{
  "num_hidden_layers": 14,
  "num_key_value_heads": 2,
  "intermediate_size": 128,
  "norm_place": "pre",
  "norm_eps": 1e-05,
  "positions": "rope",
  "parallel_block": false,
  "init": "normal",
  "init_std_o": 0.0,
  "beta1": 0.9,
  "beta2": 0.98,
  "decay_fraction": 0.936,
  "batch_tokens": 8192,
  "train_tokens": 92760000
}
Each number is 128 + 24 x the weight over its row's rms, rounded and kept within 0 to 255. Layers, rows and columns count from 0. Numbers have three digits each. The size before them is the row's rms in percent of the matrix's.

# q: layer 8 attention query, 64x64, rms 0.156, rows 0-63, columns 0-63
# k: layer 8 attention key, 64x64, rms 0.159, rows 0-63, columns 0-63
# v: layer 8 attention value, 64x64, rms 0.123, rows 0-35, columns 0-63
# o: layer 8 attention output (transposed), 64x64, rms 0.117, rows 0-35, columns 0-63
q0 086:118121104145112077124125105106127147128108115118119118109127151057124137126122133147195177114158132118119126119076167156114145126131123123137128159107153106151093107126153141121153166088134094
k0 088:104110143082122141132099156174107125172135131099082124104140101085133120132116108077136125119112142100129117166148102108147105139113174187122126089126132108130140160111102111118120149140141094
q1 072:142143073137126107097157132117147128131103129125163143137134144087151122157128167135172145127162153098122099116078169118098113164121104104107130102126157093139124100146130136110189113112125107
k1 079:052133138188096121093111147117125130130132142157125105131126084138148159128117102136142147136111166128160131094116107133165147126120134169109116127125102066116113176112133119134106133125124165
q2 080:166139106105143132151082144132123169109120128149096125117144075137106140116148124097143125133095160133159133209141115135151123134177112125118145132166160141103104092109097135139157118144112126
k2 067:083106080115145127117150107092115105102120135136104106147112121090158141139136095121125118135123176105178151067102114138105113159111102095113151131148124150099084153140152139136129149159119142
q3 082:115121056101123104120151120116105154168167108151133142108145097147125150131130159099136122142120148129131104151112134178095127175174120105088150126133138169126120121092166099131136123145112154
k3 091:128119124122131118095109139087144073091132139122101112140152147096164144132117152106168148113107165141111175178103131154128121123113126140144146115119089161153097138151152127162071110151144133
q4 088:147148092075120111110158118131134148169152123144157108140156121128133139176103152121138136137139106102135108190124100194083130159150158132118154115119138172122141109145153133139157125112145141
k4 101:115160103092161106136123119084121122118117152153091108149146129122168160167135141134164151140133159099093166104086121170130125158119130127108144121121116101154103139149137153147065095128145133
q5 119:114109170154112137089147110107136079082121104140135136137126183150140097133096111086085103096133124154101111107128122094104124138094137167142096098134104146097118150149142107133123108156122151
k5 111:183079158171138167157144143122074153116129098137167132123109118129108147132174135114100103180141093120129140126162150114131147146138115114104109133110151168114121121171118155109136142124140124
q6 093:143118092144135129127102127116091173099156116147084180132143093126100124087151129127101126155092111121134167133141132095169150151115108090151112148112104153145110101139073141120132142163131131
k6 117:117159177133107109140122162136186135103120110155094149140132156136116138147148093123112122112103118161081161139117109131127146127145096159157110123117093148159138120089132078112084112101119159
q7 108:157111088115120127131118131132111142149081139116184125130086114111107118138113141141194123117149124106166126135141148197125129076128118121117163112135124114140104128122134166141179123104120095
k7 086:126112128154133137098107106115083109141096138071170090115111065115132109111148124172128123105131130118144095091165144142118123089117166114123166138146124108101142148115128106172155135119124110
q8 107:129115134139138065084133113129084104125102115144123111104146103105122170131156153185095120130119124158161080143107120102148090154120152100132133094098113095127139149153113147105152143118146129
k8 110:132147156138106165143117124169148145130149101126136102115138125158126126126077077077100121134121168131109159104130107140172141115117120137110115183094149142147106131115151085132145080161110130
q9 117:120124139096128154141110153090141144093189126126064153127151162142095089117130120095084128137123135144119144123118119100129156177132120150134093136141103171113137100144117129119092123168131154
k9 099:127110135109125104168137122111139113100167131178097169135115158129104121130150140128124136140123091143130133158107102102106143180131088152136080110110106161159138130143118146097073164123152158
q10 114:162049098140147166124130135160139145124147181173135123153125153134113132117132168123142138150116103129151132124140130191141123089119112113152155129145111132172131116104157154154110114101123132
k10 096:146109163158117108142120119121119109171079104100110107130087079119147130114148119121112045094117140123130128110164139142156140121162142087155157133126122130116107146163107128166148108130118131
q11 113:153132114164147114143091121128081140112106143158121132085095093172125065092132137149109118133112129086105112122123136160082156122109101090143115146150137152118126150083133151117125105113107116
k11 117:102101187110147093126071148110108096121084119127152165154123107067149130117142117101113110111127163148100118145150152087140096129173091122110133118143135136114143138142105134119131105132146113
q12 117:132136171115096163119099127116163128104093118125154159168109191100130162134116134113127129116122122156192130126135109119147107098138093175112107104124111131103120098157096128113161147116145149
k12 119:128139114094140156132160091161146130134123117073098118140148128124111147144106140146126145147132073130176110087141102129139122127080156128153136159097101122161150133095111115133083135177111152
q13 101:140091123137113099147129132114160103109147137128098149158127163142113126148140155149145150113112151130174128126106121067130133122147159146120129127142103175109112167172123172142088144090154175
k13 102:113141139087096137155144110149142143132094150131122164162122129097118112151153102101138137134151088143131080145200146152110136105114171147140102093140121102128135108174116171131126139134093132
q14 101:126138130134150107097118107147070147145140154117113144098101101185150070091088156130162144118118076125151095083103117139105112113118122135158125151155097121125115150107123138138112117135110138
k14 101:140116138140148128109075122090155100160106104122088177142127123071128135152149125116129122105140154165099123144147159089126108130162144133164111093167135105130140108105124161124145135094169133
q15 110:148133139126126120090114124092135139118114139072126158129111154106093102087102112093161148138126161114163126157136122182102159136127139132151143149149133136106078156096112156147176129101157119
k15 103:086102133116127126148088141116076134129144119132105130140138100092098130096168115124092115132130108134132107164177137167078149128141159111155153099160086134150169094148116155124121151136131124
q16 081:147108126145135135159119085126134165114078138101102172135166133106130103123108135142118104141145124142119154135133112179136142118078153085118139109108110168166129087096156126089106114137090125
k16 077:143133098118121107084117161112138134177132141101118099148105081135108107104130149098153139151140121113150107132142103116166142113152151155141151110161120128173089179121083115110105157142166110
q17 079:133170144122147106137132145147121093115155154137136183138115137063172137135137140160132142145157156111105104140155138108094072122172129126113107104131140135155143116094125161128092115094101118
k17 092:136121118122150136105113103090116119138137128103101163111144130134154158078120171162149161106163104121155116178127160156075130134158125125134135164164141138157122162127091118127107104113163097
q18 089:135092186129136175119109118121148098107105138122120134107140166119090135140102072110117142089106129122146158179101121124159167127092112113148103159134155135145112159117119167107143128136114156
k18 100:114179147186144131147097163166165123144100130134118144112111138153104095105157138113094106125100103169096094098142107105133153114165139137163139144100139146158138135088137138122121103123155115
q19 102:101120148149094105146147156108102108139090133146128155126126163088116136118136154158173164103128146132151081158122099118151098101123127155099119114137136113114086178099112097138135133077107122
k19 107:139158102066161141180137092143117124148090159131108135130152146075138154157133147155128146127184136095142084116155113141111121177131126132136138103150156113138126113133109133132122117137134086
q20 103:153145150184106124127118112129155080116082134155130116092127165096124154140135134138163135128162162136124112172139116112085120090117119142114130105140139111131106174068114135144156154106109130
k20 090:086131144085148122117140099144106145168123156100136116122145124090145126108143128136105131113149125123187048123138130084109107099127173122109133115124152154131118138106122147139142130152153074
q21 104:118092090153113090089165118126074127137078136133142172126104097130128117140145173174176142106128109149154124128132141130135123089121126154128128132154117142115103155079136111147089148113132135
k21 107:140102077127109145137115091103133143154104116103157161137127134093105114195091142153132127139179135143170115110162148143110116154086158093146141114150122131105117123105135150147165137127119102
q22 080:133129166149138141138105123067128108088141104114123086138111130108105105133110102094091112117129098136103134089088103086168150155124127086119099123098119152116126104142134084105108149163127136
k22 075:099125163138121108125142118123155147094133110171092149136112168153121115136104115124126130100110131117082192157125116110112133168137099134120107098121090173140156117132110112123092099090124175
q23 091:130133183152141125125078099127119115105120112110081104087125144149157124109125108133140101139074112121125131132136088077116099141138115106141111137104113154121111140128138116080062136114166131
k23 123:095149106130138112154172163154135123150152077123089110142148127126089164130147122121098104144126073159102118150141114131174134136118123134116118138150118184134125102160152103122129146165103165
q24 104:103148105091135119160120148115131138123160122082079166122127133151100096122129116118107131129111104140140179110119097111172166173097099158159100139154100138131104102133097106119113138162143149
k24 094:101151122111106106144134142118171153095164105177089155126130177139111129149122121128121154118119121146110150144084099119108144176149094131145103131107102140149154124106131088090086145111147157
q25 113:147140175141096171150114129133120114154083136119178110132105139140167145160105138114154134079132157126104107116147154112101111122140141140108147087136160140115131175146150111167153129095091112
k25 116:112108125119129165113128111137111114156080169082167114120129108109140134134135130138141126140142143110158092124157163121130089090105179110105142113151158081100130132109124159149156118112107072
q26 118:117160151088142129108114107091129119094133120094116164118132154095149129105127117119151121101150092144175105128087117138150103154106120144128072122164091122122105135115104135087139167157147169
k26 111:128124125104136116141147124135146123114172103136079157129126171110130141140159121134114125149147072131121122143103091087127124173127121152140100141119118126175129097108155101092082160145163177
q27 110:130147143136085056131159127123155124138112099087142144147117165119091173131111126103171129132132157135170164123135093103148126140137116148112130135133097154163094120128105135131147170117165146
k27 104:103136108106110151153152122117180167145142116115105113134147134124117115114089133120112177135124101130179108173152084170092147131122122130129151113138100109100155096152118159119126165173107121
q28 099:104107122144107087140135135031147119082127160126108125141152153061144142150140138119171129144131100114157131143122103103111130144123134140137122165104121140110118113099142126119085119132146117
k28 097:124105128104130142169173091118132142115132144144101166148141139143098128142125136112139148152167102139126123132162114137118122127128147112097134095100153155106114125133122134135108176173104222
q29 116:156081126160130137126158142111169088144128113151153124146105150146089113086138115166100131161066128117102147126144156148125163121097134102133169139110111145141146129132177108144102111134138100
k29 107:138100112143121093154100129151105161148140097123133114146113054131140128134123123126125100094100128126131149155175173168131156125165136106139154143132120150112122125190098133116180132120119104
q30 089:102100120123118106114138111066134124110153107097114112189185104096126134144134129096163142140146168100103168125143147109122137155147148131151131117136127186138153164132151157145123139143130149
k30 091:130120149175111145171143151130131149110150153165117151096118143146128118141155120116122114160134092101129130146189146134095140099131149149058159125152120142117127099160120141129130125106096184
q31 126:131132143087128120107136131121127086153125109058149167170101149112111144116115091143122146148107081153147144116142134130157154139095126171141160120110113136117125090155117070140134125116166116
k31 116:135156070146106129133121133112138152142182112147082111144139121152099138146123126145155139110103092117162145124149150185105175129133165103153157141126093160127146108142135087116159153119128137
v0 085:134125093122123115112136164124113159100101074119123105147168106116117122144129132137070144143110155166138154160139128089120135119157133142088136184106100128107112113194141110127108108128127102
o0 078:154126116135153168115128097118143107115122174151095128138079113168117091138166153152150139108147162188108135106155145179128103141162146134144133128148121137156133084148119120118109146143092119
v1 095:159048126135106101136122161084129117122149134157132104121135128124157104123135102062115160162149141121123164152100115122116134113118121173125123104156109103099086117146106107148118102123147126
o1 090:166135176126163150153129154125141097096112109067131128148138124122154113122145110152116143106104133154125111116101129150142138101098138119144166109114151136141193118155164094136142135085084111
v2 099:109145103111161111116187114081136155095116152102107141110153138184134112086150115176091130102104132130176156137122133128103084132119099136121135139145129126117110103113101146133156147103147110
o2 095:139111125114139097123106129148133147147132115146113130155144128114116119056171104130149102144141079093135144110113087132078120136147146118143148139158132192125163116169130108117073133130138129
v3 096:148103111140121116101165100152120158146110125127118134141143129161068145092106152137104127080079148135172118134109118130112125121136148156177130146101145148119088098074114081124139130122137129
o3 086:074155152112137175157138114118141102137129152156150139125148147086171148111173125093169102116137119139118132096166126152068121152146140139141103154153112148119112103106114119107118141110121092
v4 108:151148154099165149114169115128133119142127155136116155105120124119123081106106082100177119117088116125133119125145114114114123106149132140142126095163152135163147143027125129127119119138124130
o4 099:089158152108110108134145160148120119154122092115173130108159164130139160124134139122126105157122134058086144131073142136143133124138151118113141126090087094078116102130129137137123140128166139
v5 091:156158120130134143128129135090123126147082149112131110129116127162127120154147218137144135131140111135130142099121187126101123156149135090097115115125160112170129140123172149123114178130113106
o5 090:169126100110128092101110123134143113135142139153061130129127144096126152115079110106108132125117124153134111145121132168096161119129113143125130170100119106108087141159086107115087114126158183
v6 092:061133162119139144176125133137120169103145127168156143125134122127158136119155152124096105157141136117109169123112099146099079110091131126107133130111145088095137133131118160127127148135137190
o6 084:147082127141102110148134105127151147172098142107134139162107125115111115138127082110118134127123071110112136131153111084185138124139119097135138112121170177161166153142160148126130148089135124
v7 088:155163169124130139146149079151129127164135076105129124128131142051131136130123109118150107109135120122147102147143103119160166130173127128179134102126149159153105115160162141131112129114126101
o7 086:109141071146108108103140122112077112089129107151155129098103071125102124114099185159132089155104161136100131125113132115120132132128122154127105121151081108111109158131116155126140124172123130
v8 080:095098178146117120100072182119154135105139164141138132132193122156120149101155130154153115125124145113096174126137115139121086100133151144091123152144124124126141146129130151116130092127162138
o8 075:126107176160126113117102124124138127133088135144171116180117092133115132170146114093110135086155091135136147157107165120158126132139165130166130108121171131128186107117122125143126128093108157
v9 089:124132136110161111162177132113190147119129128125115138130104133091170109110132148158103114138114089131129104126107096153106154122089090171176143110151109155118170111113129154128133097102138111
o9 091:111108121102120115112121116159112140134156093105128100103116089134093104066166093170149134149127140085096135119129111069149119141130147126115167096137111123095154150115126137145105091133109102
v10 099:133169132148132163097114111109194107116145121105139121124100116142118136099149135134131139136112132104189107112152108124172158109161117113103148082077097135123122113120073113129128153107149122
o10 102:129130120133152150122092116116104159072111142150150109082125131134135122108106142161132067139126065109133157125082128124115118129121145111126064124112152149139129151109164104152114114160102139
v11 090:107093129143131090109094158125123064156137176131122133089124140131117189130124104126073136141125146142156130160113120130127114145164102152151142110149108117142130122118151178118129171111100142
o11 092:155130088128126130107153129120154166112109126138127077116116134119125156129165132098093177075137149159085124128111125088122120123122142128139142157121098184153140143144128108160161089153159111
v12 104:113137068141150114147132107121167121128129160130139131136095123146135108175139196119157168167119117123135114112106148094111132143124099077081121162129123123132115156122121165153098143160128130
o12 101:149145116120150098150139142139138179105136156140053107097173149148136126111120081146085158146128126110148115099110106147155125131152123097089162127096137104130124121137103116158126140143149163
v13 097:099147158181115146123151122165089102156128100099133118118080140114112176127143120124116110151176128117101144124121146106146155143123131125142127149090144127102192159093140147114131142108098161
o13 088:118097117120111126104122144121135145143140161135126153107094153138124153157110141095144137125107151158136116175156127113171150110142111129136047114133105151167119177106161159145161096142138104
v14 091:108146123121110129122138106162089113141135078153102103118106089137096116157116082089127132110115161112124165140117119126137123097170133121055119142123137083135108115143109116118157135129119182
o14 079:166155159125144146136149109131106146127091145133153156139136184142139104168125147121109100166100118167125145126145137131130133111169096096145088146120135183126135122138139144089147180126136084
v15 095:157073111109121119128090115166162114140147143129154143160136147110099165139142132147142138144084127147135145179146121149121119118134102133140142148070085132147077145169142120133091112118152147
o15 089:122177131168112137134122061127131144072129161125136125108134097144151136121172143118094142112132105135109101124154130130117115156136147144151194121136111138138136092121117131151182145150087122
v16 085:146141168129116200130118122146091124148116123121124109149152154150103129151166110142103114128136154128082174129162149118155153125159127122106136092112166095138136129150122074099094145104125107
o16 088:130136139125126131093098118104121092154113137099107165148094145109151137170081171106152088133127114174111124165122150148108138155128133157148080142111113165140114133128151140090114126147087157
v17 106:174158159165145135120150124113140152131118122127148088157094132122117160112096138090106098124176135135165133114149105081109140146165139098165134116142172127107142142107139172109163128114109102
o17 106:116101106140122112142137135117131123123097113158122116115100113084094153100089158152150101119128184148123141132132126139141133074131152136145040130121119113110085155172135119142116121149143146
v18 086:085145084145106100113130083158103120110103133144136128145129144149143086153132142164164136079067129108123128093101150147130154104083138157131113168140113116120140097153108110122122123131154109
o18 089:104134181072150152125116111152124118171133127128137134128183183104151088148123106127163142150153092132174130108152130136105132151154110153116175116146108115129163135108111138106117124113105118
v19 098:122181137136146141087130127149117127124117134126173122136133136095098184117120061095160138154130130136117170156144126114117137108155114150092125156155159095071129126126132101138166140146122127
o19 095:106135142147130129120144131133128115133106121178102124151104108138131117154109184135136118069130121148138138129113155174178116090146150116135076115090088144180121122127157155156160125121147143
v20 071:123127149138154165099152100161126097142168160119090147126157126122089169098124116147121127115103170110176105168164120130130080150165106166149133130096124158142096120125119125123152142122117115
o20 066:100138116175129127119147140089127156104134134155164125125121112121165152150180153097118114103133110108087144119109098100103126155166164120137087133153127164154103106099123128152127160155176139
v21 104:128118082137114083110137116112155097124120084173116122146115114146117123120113146098059143130106157168113128098102084104111107138154131105188125145114101099138116140128139137137105140108098150
o21 107:162129133086125192171148135108177149112109163130099128115112153097122131123138097126129157115134144165086152110170112125118121129147142137108159157131131135122120096138142083140131154135120067
v22 086:103120111117153092096123170086134080152122150133136126153158110103158175145135117107124134161147128125093122169087136151115127172180129116104133119109147078142134114130179129123116137119147129
o22 094:135134112166120100109132132118133142122163122145100083129104051135139124125108139104101165067115133165082119138128152123179160115145138140128142156096129133128134107119125085154127121164141126
v23 082:093178097112101096119120126141098151145121111107125116146157125124113126120155088126116131122131117135118120138151177118136116144181157077037113168143159110143124109117126135127136121110114141
o23 071:170138118160145120153149109153135145155140141174095148178132119168120152156124154088114109123142129175125107131156146172142121109161080145110090132136122140116143091141143117085105126146101121
v24 095:128175095104128111099134131121120127129092130137103121118171129125152086160086082108151118077136123118103113159122162114125163146152116126124114128174156133197162117107149114128139145126125105
o24 094:111158147073131124097144151133096124144173105132116114147140162137126155157091161096142152126135159135117136083137135125137127121146110156114155174113093086070102105122108107121094134155128124
v25 089:137119162100131108117126112102190158090110121107138164103135112086144144149121116165134134126128127127119088176134120174156176143151123148094130137169141160165132101132117128138150140098127162
o25 073:122149108126110141078121110130062120101147151147154092142140115115100129100131141152137114144125116114140113066119161066128106127129083120111150126124119115110134113118145108150134068147109094
v26 098:152117131145132114134150167102111148124104142122169137113097148156084194127169172138104125138158138132142165163102133119083126129139149125113116135167136119115109142094182136140134144126098160
o26 102:134113111144119126090138114120162091117125137161085138158114131099126154099146094120103133110120149171143104153149131171112132105103111116146127164108098155143123123179124134153144065100174133
v27 074:165103124149137103068160147117130136156122123145145107170144160153125130133122136133165136142152131145144163152109117097103155129171097124149136132085137112111055154129167162138104120129142122
o27 075:112157130153122127151116121112143111079125131152096112092145094141128115111128148121121140100094147176108118120127125178164156085146179143133134132117103103137125095166096108181122148163106130
v28 100:148156127176096132107096110099166112100126122166126132160120088170107081103104160149115121138103161128107132089154106112123117110142142134082109087137099105129144134124098149134138118106127171
o28 101:165116184084142183165119124113151132116077144111126157138125175106121133154122084130147109145145090137136142136129144115109119084139136110122138137110155099099133107135165084157112146112124124
v29 094:148130144124070130150095148110095131093105114148133140117125165100126101165093142131168127145176105160091114090117117087148137106095120123144136138170150135104130133172143129117106096157115121
o29 093:128119134078115156138124145134142071122109112090130136156136152134103129163115128153140149139151171139181121134145140154136112100092113158091175111118118080139101145144148163134145147093099139
v30 089:099136149154122135156104145130134158127150120147112142089141142106073150109149189119149146128135132101061151157143089112144092108104111160148131089133158134133114154111150161136123138118159121
o30 077:127121106139116117115096144108084126067084118118117134141097083107148160157165093107100119103125112111096168140129149107148111118116136106122155137156102157110147156142124154163130122085119163
v31 103:107112126094134159176130074130147140142106117112140144095110097117144074140145090132134146152122107109135128119164156138163122118134088113082122057140103105137124121165117101136110129133147113
o31 098:176141109128135101099138127145075131142124119105118152130135107171134105106085131163132076182100093080140116144070133135101120139116111099120149134123122145120135151148136137122140153114111169
q32 076:167130118126158068148144148149100130207146095124160143116084121100105133137152133130140087139127105138107147143110125134148149144127107185101125168140100139146100124124134112111150141132153141
k32 114:114133141133077155116146154128165089129085163143132111157148158134143131178127140159155166115134155115110106110127126142126101087088148140120132088130143119123171156135148121157116097077109128
q33 075:153136120201126118171166166107129128118109118148156146123090151141139105145138170100145091145118103140111192123160107087111134125127152137127140173113133135123117100124138131120104151128100157
k33 108:132135105130158116133122152137110165131165082158109134078132102135109140081127093140097102137103107160145145126109120136166141171130091109148089150141097134175117122124101122088136161160147128
q34 118:091121127125136135129094117150111130133102141141132105126141153147124139157135161164079132094078115125128123159089144122128104110141087100134094152098119092150193150171140155101095112120106128
k34 081:151108118106116149135131124061126126106155145112109138112163117136130094159150111119147168153158121132139171107149112097120157080100157117149075118144168156146111111121131118089110157141112105
q35 091:145094127105166132150130118099104161109160090171118136099114075131121136094144093117125116142109125129148145149101125140154180124142103089155098107143127120143115130157105153105147148192124118
k35 099:137137110139132095147136171126125131144151106132110117103123137165107134116184134121112096160089082148109143141100133109147148153140116132107061134143106158137141097104123122069121156150171138
q36 071:143106110151175119079115144072097114117141120109120110113133090136117152129117137095119122158143104115088143166077133150112112113157152119159126084153130108094148121119112158130133112179150124
k36 094:133111156132130094144093138164081146127152137129116185120096134147125142118146113105093094113136117171117119184135124105158131161134130116123098147138081155152109125087086144111120146129127171
q37 087:120160102161120126209127174103131118181120112115138134113158114128118126114138131103120153150126158150178135119123110134133111091096146133068127178132138128123125141080132132140142134111125101
k37 105:141140121118126120087142090186130131108125154136152085141135114115149150143116164158187142115173128123149107130118149120139145144140120078151157128134122088112125147194145153122102109103118105
q38 084:149071129115147123126093131107149148164119146128143170146121149129094088134133169117121116152150124112100167115106124137125152133134158140130173152127109100196170128136127168145098153158133125
k38 114:108146117139137122140118133161090146097093128130091145102136092125163135134082143148125136086141165116138092161149149156061107119149143113109155114121172141092142123146155133156144116104097105
q39 103:165093129142140094102090117109107149130166107144103181137137118113097101120135081072113108148138128143164132160134126111152158142156127111117120148137105105151150092137101154129080153148116110
k39 074:124179144111141079182146137136164131111114148166068158109124127141140120118120116127114089132132116146153154134146132101140133169119088150124095131121120167101125113127106127090128167147158168
q40 075:097121100114095101140107112145129067136133104160130130134126150105111162130116090102095131142145110134146081132155112131169168113145115106118142167123129139113118108193162099142123133123156084
k40 121:155131156108122126115160146116144083129132121158143151136126137150113142138132097111118103117105082128152155144103105082130141162126126143135053113125097113153115081127090133087121160158141166
q41 079:109128141141116132139156088183166150082129167093150141112120163117149097141111124103131142120118129126128148141151159115126157121107094147135123087083116083148146130111130168158079136137115089
k41 129:135139137141148134152119189094160138115154085140094156113135100147110137099158115111135104160087097131142150152127077129134143149163102134117088140146103160123110101126124151093145168160128135
q42 079:109095109123136147147166168152173149171126146186110106140137124137095116102102111094125142094084129104118158126154136112144132093159101140108146113176103100134159135123152136158136136125138155
k42 105:123141107163122088125145142117127139111155076126115158098115124155129143095167162088102087140122090151124137146089111104144128153130108137149083132119082159149125114125118140082139175142149115
q43 242:131128144133165100158101138104109135097163089124119152083115127129123119116156114109110084146126100169139157158116103107146169160137110111133084154136113149142095108127101137077130149179141132
k43 041:125084134118117145148133130136149121123107111154124141175115136127104126180089129138130174104127124083102114113119108125120116085099149160157172101102120097112172159143148147165094104103109145
q44 094:106123121152139120093144109152144169179118118127092127107166168121138150093130160090088150131101112142138182156149152110142135119086118125100132166138085156165111126148110116143109118109124132
k44 084:147193136145086095160121121140180129118136104140136145146084125154122126111146084100146130111136133146149140153071099126185121141137138108129092132142154135132136094139132160102110162131115143
q45 090:172161105089094175106128143122074139110124167124142073095147150134145135115103120152112119149163128131140125090120132175129117136128126125108137124095100116180139117110140098123119105102108159
k45 103:142098144136147077156115143109151135137153089179097106142110123167077138137146108117109122115116094122089127138094089113154152122144091144125093117131138133117108139131084125098118140181138154
q46 080:127101114145151095140112128120148134167148171121156104112127125121114170111115150085077117094122132148135127125106113129127162150136174137115131217090088124136117139122113123126094123128159122
k46 077:124147134093108118094136144129134132122092131136137160134138146115153131200127094121148179113170158125120086164146140145090106115136122099108183122138155065143137118136143136139125099115115129
q47 089:138108088144121105101126169156143140152120145159141084117141072205120129158124138137128115121139138154081165124120164139128115119113180120121147157102150138137141126124146101117167109134150138
k47 088:090082132124146129129152128138117136142129069133156150091115120114126120122153129155080150115127103136098125127116107119143112112091121119180107074122118084136109125091083156094086127123131154
q48 141:174138146143172107155124144139111142136151092129160141097100138135119137132167105109109083142139088184116147121122101104140153151142111152099115149140100129133075092113126102091148155150137148
k48 124:143163124141136123129133141142112143147169109140156133098114129138108147100171133108108094158085101159127138155108118101158142154141094141130075142119100157158097089113114118076141164162150135
q49 110:094137109109097159094135131136159126138089165100139094181152150130152154146096139153139163139114140113121113128145159150111094119095127176121160128108146136108163144120149095165140096087135122
k49 076:138116114127157123142130115119090141089108108114113128117117099085135118130104126152149155096189154096134113110140167149112138121126153121144180153126137084114158176151115145165106093137087137
q50 068:149110124124103128096126140131154112168138151103162111144106129108096139113114150131105137156166119125117154172140105134182142110116146126125171111144088136137124093201093141146164137149163141
k50 106:129187204122157126119150122174106100123137127099124123111103123130134135115100125138101107112089144162127100150099154116141115136155110152119135147125137076154121160109098139134169084116127122
q51 079:152137156175164101145114119111127113091139087139132141122097136128135134096133097102112092121142089148145176141128098093147153133180140095108105145125085140143093088154107143099136141150133133
k51 083:138129108131131100121161160122127148136156097159126145101111141139100134093183102133105103158100115154132141164087128100164158164110103146113096131133116156129117099134109106063119164150149128
q52 093:109141157126153103170110114120131140097165106151092120110114120106137129114125071114096104109136119139130131130104122123131170154175122112157083136114122094123103102130069118105123141193129113
k52 087:139139104123140113137150167109139130120156085140115153107127135131112155113183121103107110156122115160116145136102114105149141158131096170102073114110126161165116105122109134066125154144170154
q53 084:150138144123094145077133140138144137184121169127148125148136154113128129191154150117165157137145156120085139110166146137106110103081150143110161149114144136130136098155149102151135107105122154
k53 085:132137120121124170118110099149144121146087151110139139149130117104138126131052136146144156094147164096129114125144156156120088099134137116155182124124155101102127150122122144166161102078105125
q54 094:141150124116105163076155138160156099130107153094147099151106123146173117132144179183145139122161133119099108121141161127121094129103134151113134113110149117115162167102138101148139104096107108
k54 069:113093125133136148115117119145102157161140144122132110135148115102137114171111113128147155124137153083139102097173140159099126103121159138124204117132163114108114127088163135164125116084095114
q55 076:088098108099118133146093125148142149146124121076153141114117120098097135174111164080124148145138134159145134140190107162122137158093115159121123143170147126105112140136130079116127096128138136
k55 108:134168178119122148102134104125115135124096157115134117176142138090168117114100136157156133108152133088138123129089147131110101111127153109140175126118113090126142155164150188156147113130095134
q56 089:107130169135139099188130145112126089057121090104140201103106111115139100130125117098139110130133102137144165148137120110151157119135166151141106126109112153137119132110100136096111128140120130
k56 063:138120111143132129120133163106147167115158123145117136122142187145090129103157112141129103116095084152148147161120096118161152132092090135148071072125122159150108102136129141122121152160130147
q57 089:125170115157149089132139100080135103109097126165156140105130114148135130109118186171130096152147117141112151126074108128136117135147153120125119136115110128125091100096131171104110178131157111
k57 065:117065109120103129153137169146121085140146109140135158117106134145098124139133049114124153147125092144128123111166123119134158149146133090127101116132104145145099144117105091144088086145117142
q58 090:134095115129140136124095125088150170118159085163125171152149095134057114077121141119106126120084146107144174132129114126135139144134158125132133125133162097157134144130096140127109119129172124
k58 065:111145107134136093172131104118109136110117156106125114121090130121160157136136112095105107112118088129115132151113152123115118105179098108139074145140093160155116123134155118068119171152136170
q59 084:144109130128179110121123136126098131128152092133126154085127133128109119125144115127104082118112075186122159152138099095142167157155088132124120154117097138157095094118134135089103136162152139
k59 224:111119142129110142114126113129145110134095161116134120151133124125154120161098153147164161109155168104116107115155144149094098100125159115132180115128168107109149155131152132193126087082101112
q60 086:124141096132138153127129150131168156182137102148141127137111162133096115110125153116113103137059126164159143138148135090130143173112091145115152185121123150145093109156124133099134153125126153
k60 077:104146132162076127122138121137146077122076117160120082125145152098158123163101118121175140144139144093109112120132148117150107083142152114151137132112123124139172153134146137161101097089107131
q61 109:149133099088155135167154166114120126109142090130153138125105138113123122115117079124100083131096136155154088165157134092162137140127093154140122125132117118155096116175142101126166157160128104
k61 084:123108144150107168123160141118158113133071142147117092156141158164148133168121170109151145129151139110120122136153145116115121102120165134104163119140125105103151180120145125157114097068106143
q62 092:160145114111112070133064143117106145152144133131158099131160165166091112138082096132140118126126115120137095102126118170128170121118137136114143133130138147140106108194133146113132101113122155
k62 089:096108176122125128102149091104133108130105135170144148132124138100130138120094152122102142089112133099130120150122146067108126121116058111124112148115111113063166130153140123132167112146126126
q63 085:100164108154086131121144162155134157109126137106121112153140141143121145110121158110133139140119135171101162154135139104093098116155131146144083105116107084087138136061124172134106125136145092
k63 083:161154139127138135125157103099153085142168126079146133129139102133152159125125110121150151143146123115138133143152075149200130110132130111117159165124092103155073155131122103141118126116105147
v32 106:134098151161124185132095141117131127105117138145159101096159119161145095120128138113131111139149124113079119095095112121098115131135150100142112146178161069116165113142169163126110133135116106
o32 110:129148140132143114100113108113104125130131149104123110119104089132170129080133088125160104140177119114114128093119112101131106115129144134135111132161158089131096095117135091170142095201100123
v33 099:155096125147080168140147105162108140148104146156157120083123116167169071111117114140127135101135100118087132138118132099112112117125132097127098120125134091118136098103142150120135126130103192
o33 112:118142118136125138113138084156107126138130166101150098126137088144174116113138116109148116150141122084129104097123140114112104106135112123128072091142148112163107095082111103128148094169074123
v34 112:134085113139130142140155151135132147163114143168140084133114143124074102132139170135150129142139119115102148080154161136080137083163133129137110101132148131086140076098144131137161140141139148
o34 109:125107106130126127136144138141075160143146156112157120129101083099098118114176151128129129143132123145082123098125171139140110104174158122167102077156152142121107124102134120136155153167104104
v35 108:074139147135142158138118150130084120162120136155094147138160141123158125095144110104128111150106124119151147187145134110104092159097116125112126178141144143156163109106143145127070127123102149
o35 101:110130135146156114097104114132096150133120107173106142141125136133126106113110109135142093150182158126149161106128137137148090187118140122133101147108138119171097101124107105116103070134078151